config.yaml
d_mlp: 3584
norm: "layernorm"
positions: "learned"
init_std_qkv: 0.0136
lr: 0.000589
final_lr_fraction: 0.0
Each number is 500 + 40 x the weight over the matrix's rms, rounded and kept within 0 to 999. Layers, rows and columns count from 0. Numbers have three digits each.

# layer 4 MLP down (transposed), 3584x896, rms 0.0296, rows 2307-2332, columns 768-895
437470494535467520479497502492490459524522520519495490483465531571420495544523485495456415566563495532481510497525530481458506516489544492476530512539487547528500477507423618483600484498521445496470507507476486486481447479562500483476437464479495493488569517567513530534443533542536522500484490425535460509468527485563464519476450520475468441543493456520529509566540422541474553491486
502558472499497547463529434579522528492467463540518531497496530422528532574606464550561419496522504464477509493562490478408490494468509470494439539532463461437534591529594563501453519522517545503612494483485470556492512430412508511441452587474486494534472493472561443479470459444484513542481516399586541468577512515609479425451489490459485474460449403506480522535437522512537500528491
485492558522525555479553462527551419493495539567543517597528421518475484484536529572475533491446517552463533520481549519463533501528473435533559511610554556440514533584533582559552413479505427500478534485466463466461473520552544523484574478558473533503468408503567526516546461501497496557488503504482478470521450559442574468530498470519509473505429522510423463500408434496485518522495
474559484476489563474516487504504532515554493424484494381507458451499460493431467446524416444537595518439471454498520567551466497516501544491390475571511550541469487510527488534489496467467504475485499583427509521557482469524475478537514463494519486475530456481550456498438564519435533478456539457579519483525484493446496498505592568480529406551499484509459511502544448602543514450505
575527564513499467520518511489472565464490535506459462453568402519456413491546560461497538504499527502601488472526448465569535443513494483587514443547527496494453446557540573489583522534533435519466502429526502576454549469513501547519489474495510547470504519498485496483450518416512481510473440543507536541534465547449461545514494505559541475478498571554512448473501461552531492496462
469488429489470530527517508498535539538502564479449499460427478559491480494463537517463537507492476449484466476577468542536495486464537586525542470491411521509576504470504485424508482545537491529508474531551431504506514521502457444521512484415427483476580507432500541580442467446471485534538470521557602421529370463471568476476551508530469561488516472482548528472437501525504397491583
467503508473549478492526465491499529466530482519561515546518497535540511515473498544506407537482537443446447510540503554491525484463535410501525515517501463499533490528547538447495465513530514457524490506518502508476530562520452488509511495494483516464499503505534421598502509468500489503524528499497443534492498463509475509575530486467534540499431488425511489480494504512481535531525
469492497503520506565545474485614581573557484451502500540428488499479569581494454510441474488529469433507586542541540460509457487482472474612547589486515521469531487513506503495504497513522558471445439533584494550497466497465456408511440522538486463441489494577446529532518578548504550567538586432526506512476487525394480546446502491511487566471468454472585430532510487548492494486467
488504496531513509483464482484514491463516504471465464502514427475511451501568517481525455470521514488519481490518464487524473520537574479448521504467504444506512401546495545525534481529427529478445534439512516557506519495459519511515491489524515462448485491472516545488481503439432496551460500489507465487463467553514474537494503514447520561587524490541490503513532470493518482505450
550456486518421505423547527527521552467469451550551591534546476481482493511450443539478522460433479451550478534500570584505514456435469557436514548466511501497471468534552445432420548510537472489467496512445542576453510506527421476545487494510516539515507462505449448521550421519540513513349557572474499438416517524544497521485506493504490553514472512477455535522480473528559504483454
383477561514502499424447544522513563458489470516532511584417561554475507529473503509533526431530436460466537462557507527417492449486424480493568476526420488499520505534462587532557477491487500377578487529550450495569510546531426489442554453500491481506525474564533482549532486563490543465536516514546465455489485467519472515434500553535497553531463550617492513523492407543552521484419
516461540527558545500515501491445444501513472464473543495449475500416434467456531470480475432483491525543442496553450525484517522549495413537551498479473447505486442497457519495489485524519511485499470553467484447512598493531565530461509494509466526462526540488524484527497539520443520475488467532454485443551532552476460501471538523509491485512544472497584527544617543479464551523542
535568485423518481473468498492569486545549510550528457568597461490497438457556513411487594486563488480498458441532475461504561560520504481536577499437520531529468497513544507548428536480508501482527530493498431503484412542554531527504518423549490548455503481508507550512506557530401557489462466542499458532548463446486473462560530464512462418433482549478433508575472404508505595504477
478534497552555522537489470513387520513530429572427473487515557504518514499526533465491455531471480551444439549490539479517515489485488565498549454517512495502479498488442530503497544494585580494466486558526537520536435531555444500465443459520489458453584475589459461589477469514495525506396516521454476423545447449466465522529535613488447524533450555468469499520528446442517490465507
465485554519555533467539582476507550474520508440488514505519489461507507416519509520488559502487559559498459511571497507510549514526490512536529567544470452471548487474492476461428485480548538500495523507551513541484488456554449489496532590524485463515486520500451423539479506485495555481509465572481490426457453482494479559569577436533503536484512492514466543536520528572538468508533
572513476521489498530471496554532491493523536478527478520523530557516498468511418487477478491513493489522471532519536486513527422480477443466532534548523486479475502522509475555497522538441465547416459472538500528503552528509506480503398482488520498479445583548528493488552477596465501497516372511491485583466547463484512468502513476416521545595527494523472472595447506471506420508490
525532521512483475512475418478514530520504484459545517556489505576524508482416487521439523539530578492534525495483520525515415494546492508491569459531441519516485546472498486506489475450502570469561510563534457503486521489560394538538569483472475598618544539476505451483405536519514481504562456518443487542506468549469461482520526501456450480525507465487443526529521471610485454490505
483453571460485543506513537559479550518501466424456383469478475498527514541493521579538493538560551389533556483494499458491420516474453542486508535415463408540539510484470412569404535554407490498541519605473523528495488483515543560481474501582577471491533453533463440501515408465382488560477487394424497464536492414436486485510467430489530393436513474458507499484538450485474513507548
419462498528485528449485511490472548460542525441452495482427453430537437481517470493465529510533471482547488536480487487418489422541488486477548524358497479457532471442452521496604375548456450476551442428501485520472504499504482471453406395546514518527552529510512586493471566428459435499433553543508458513528545491464534505417524470517485560463452523455487531483479513533512500539542
558538535509471505607507492549451476545492508532499474484494513506439501528417492540467522437475511542486494487561510494449547612446552467548590425513527535441520479506487490485528607537542462471508506458475528507543430507511488501428444568481550508479502507469493504469503428500446475500512489512486531552535460547410499521531555517492485558527411466507485575430576501632471487486506
546496504495436500557513500422492486469506522511455485408437488449438521545528503494522506516471556497496522556450485572460502536525526500486485461487499513454562551485526514527518476466485478547496523466524540483525473479478467462432512574425520470537467519539547478512565526548478564426463573467533502530536473485519498574522509487526484494524551526534508524499602589465439477519425
484448548492469538462471460503512559445498515490558486492557447466549461548529549457472530506526459521516499468446500484527562525576505481430499509492448552475500574446504472458552500470513515538499457491407556560508519523505406450514596442498486462484493497439529543510470440536414530494505490503470531469487477524513487501510509447474445488466443443499478477498565438494496489558570
516517534460514547521518566473447533445469529563475486561510495466555422511540454496508514552513492581551471507548520461481490492520505454590529484523536482526498529429564513426453504570472513488429537500453487539411497472448520493567531511528559485458541539502541479528462471534517458460494480482540501476491438479465501498433540578503524505471499537497468453557449455531512494487552
567501484535509461474547578560490481526527515580630542501475539474471597411502555574472512542466462482484477477540470456532599453431462509553381496485430622491521449445475468506452465527454542472499468534607520466475516462537532553460526511497469465576469584499461434486486624477499532477533467450515424527542500462515434529521460500511500521482485517424489530500409450547424500564483
484481527454460563508424505500473483514538524524420496462437529422480500417489541501494489573473466542548567526455549439383532451502428522480445531531486475481495432557469469489541536529424489509472482492469463573506580609427560524500548510567497426492581538473462552466517477500543490518483523486478540473475492428551499514495480515535535457505529518522487473540447476481540420479491
518474482421485517450533482503383547545522442514472520527407496509533587540509611496504531533435523549498452505480466468470491497557515532481534498518494508544499529482472495436628478517466555513428538515482523599544465503512516525426482527489420498439429459550519582549495479538482441536502427515494514451562475528538494530521531496405583480528406563486557516508496534487455526547480
# layer 4 MLP up, 3584x896, rms 0.0252, rows 2308-2332, columns 768-895
517535492548553440431474567498491505479569517569529545489517537446515457448506494500443440536498505469442562516526521549514424487527484512528478545431475535493502583465557490511545446517526537492472503462505543415628504563527456483508501478459538367492468477539485502512494555476505461509518542486517467367483552495488506560425514500570482528507521537495506554481587436528468441527485
557609442417509542433530485509434439487525502499491519509508511480526487495493463435588494486495420510460495483494548543584516481558509565597524560532553534505498528496490414495478509555526504410477491514453528431550504492539524472495466542522542519477398492468471487462463480478437549501534425523449467504548560522477590509530472484499504462543446496501507507489488535588461495514565
547418545519444507489546474510438452546564495544475527523521503525461501521514500560468555496487509519551472525552549471572479458534528400486468425538506436478554492534457478439419510515532531439501547471523522531527562484449482543504505502474513494593575470547441558528529479544472414487501595503533478446460502475433578470473473505522492481470459544533455560500508501480519511525550
485507395549555493514406532537515479483478506495493500442516510520547468521501469460534516591494522511498398552450472458470468558436568479510477410529485468504477487424533540527488504477502488517429481516514487589608468525464513413439468497551531452540508418446460380413422540468512521472455492559501509482507464510539450510543424483552540493506394478488498496528503480471494455517505
444433533504510497490546479492507472524469456459532499511459498536472494435527479468512538492544514521561519506516531501464489494419503522494430538452486432551483472578512460459486544497517522481489429526532523487501538511536565469471511511452557530455567579514468521483498589517444501537585576583441510448418572569494437489524523543441515500474510499471508531522503453409508575503493
452504467466519502470505494567514504469477507489485537344503454491502427449529497481428513464488487533556551463460490494491512436464468502509477567513541600442543508508480448567524434505502418559524546468485495550517483514474568452431504475533530540539525518462418529466490509556464539517500478455527499445518506546521566485434512507563500495487505494532460526443419482536462509472484
515526451493545536506528471489552478466520461448448553450576523488529505509474534458499430489489581389462442554583528534411576486530431486475461547491533469520465430533505528452479480484462454549490475473439475519517563520528471477517443503464502457427516504571529466574486462497530477520477444495456589512509575487508523511504498478482483557481476450438602471501490549550524519430528
486482525538432518482507485533443481573496499497476501498467555529491520550504468429552512437506461513493498508553562522518524487523428511483459526486549448504469523492515461483466519528526465566545558557536454504455510539562462454492558515461462455592541476525393428463518460546511514487511498497434550483462532461544459503515519563505526458425512482359502445482481541467529510560534
470531542485503482544495464430439471532441489477445541499485496474481502446540556406523491575527494422459412571532422411495512489523489517458540539462500549485509467522448449518557572548536445460549501575572462437572490480517577496542428552556436466522524542486393493480626573517485540511488395505462564505525457423450462458472505461466471547531516476527448496416543517478477510497486
540461534502523517499550508535396543480460497437447473500457523515476520513436454502523497472548499437574437566522486470542573561530419488497456481546501420534483507532506442529458531426469458502375549559456452477513462487491535510495420525484497506449533541506571516533460522495419532530534545526490440534476434554486522503508500605491455482488514481528555460575549524443484501423522
519466405576504440521508488557447487500527457549505537517493506541520493578485527508440466457425459517425509476447434550513536454501520516470517485569523486498470549549510431470454498503475515470528523501464532510547499569554414503445472527496576531498490469520557532558549526469475456565489504541484571575521473471514528539541482462512561495456442437514483512439474538599476472505467
519489474430503545554577474515491487566491564469528472508549510562564483533488531470410549497479505469556540501501527569537591535491486532450564512541409529609483482508490552468444526517472516568558444549531403497534473500538472521515544544565554426442563442521519425547419466451539463538486560485515559477472540418537515481481470439514465475437543539433498512551481541466480459501515
498530490522492534480466475476579563467466504460476491516488509529493459593426484488565472559511534502531519522542557487526510494519553456494604491501450543439567474468553500500455503500482449480598542439461481583413530518463470499539512531500506518534473524564469535493450465497471528503437484496585543516535542512459536505533566554519583527479479512502512464540534511477512587549537
466508521506501506521487509538437560530515459527468537514476495488463524547558529465453511498479429429505528490561517469496494473542476498507450497545532426536448541526498540548465459451392483548493436465458552516474506401447490432447543508571395537429544463485467548471571501494476556531451453449538438483544506515495481503531509521519481528486514530501448488501481386512546540510505
474488510495521473470460461540460462584536467505344512449562408550501502503475491459526487453460627496588512479513466467503447518482566491467539520506472506487528498528500424462499454465530449505459485489507532504480479566568533523418546456505483473495566449495442501492487473521497482479533610486448424489523482560566439526542509540496376489448494489508446522480496558490536484487449
528515391496485458473500459489536494527467522483510534509435543554542533462545486499549633521475496502494538495518508518557585480499486444463447442513432453510488500508525471402433522476444498517401473451522487489535512519482594521478512487411509510484479522551471492436587505537554524555530497434515469462456453490494493475479547459526479529509500505496529430400544477503460503524500
493511452504533558433443474375475490467539536468463488468451480493544472549514541527558411481475490530529484551486478502585458483499516575540471516522518535565387456463456502551525476498501521515535507438537465528499524473503559542528475518391436533460530552517546493487473538515483436556527447478492503489511494545496502481475490500438516480466488544505468513589515526492464469539461
535566518492455572575501495567405536583451511469509481490557505605466495462457435466484523568494469515413544456502568499537489414360432491512507501459494488455447477467551549535481446462451531554460591521456497508468510487473509521514429459514567426477557455489447511538532479489480523451530491500494503540556472472526504566450490488503487533494498510435443488513511520472500449500458
446450427443438465471541508484464514490576440441503432441493517509527588455556521511623525449493532464473457476483427482493506467559494543502503509441490490548501555447439409475514505493399503541506510505545450524467518538455498471521471449440457459467532492520462516505542499447481547481433532439463524595530511473537525500539474553433525473500466488478506502492493510478473539511522
454554524522529529459536471574524556493507477501471516502499452523536464455471503496471465559599450493569502484483525451536446488479600506533492497535505427538506525481486416474506545561518460475521487533580413509585544553436506596498473474521480495503498533505492470515491475507508443505546452549502488471443501502459569442483506536516502374477463533479445451513522517485472504502481
538569514547416455534522576484494449437475509529509534514470528497486418496507508533493493497424512509513578455494525512498529535555467485498487476505543537453595479519477567515502486505476507518489496473524523568523521490473626466543470493524538543513518449533509494539544491481548414543544500566466476563534521507477467576505512482459453493563519501556494444500435489510472478454508
459465530488454520473520578465480438548435537402519508439451453473366527538490493487446461526566496491516523505443525584509496532489470554482485498460446494518495463570499473475516515558455542546588417530495473451568456476498517526505466552504510494449472455481446506458470558481470476492512512523483460552430569475461483579495453470521512474545484484502531441528418495442466538479482
483500539495491432477467575538481455551524524477481481500502554585508459498482521560532492463515445483479519456507486486473484478559536554549500534524531567487492499507481454513438442538455520479510555478556416496510481473492545458523518541537479482497465445540602502615500526457508563491528536514455482541511478431510459475531512518542481491470549459493499513447514510477525465519557
524468501541518460539517533479490494545544473509480558513487522475582592524544545489584508424536514507505521448471550491505493488556441533573508456524570436573477585457494527437497562490533428555483557482529461485513529446475499502528480489553458522482531499495533507470598524487482444502484450499516480488426492505438517424514478463442453569467481516495494498446483500535489474377484
481527493475483485552464544542542410493483540457460494494547481477458460562578494499467513462462476501489581450491539496484470457509494443562488483486431499411548490525494436472499550519449517447540493505498454516479524515460500488550489518499601529531468435495485503474427502429514504485489483485477409500401487485494481565501496487530497439455552517555436502465542496479569484489532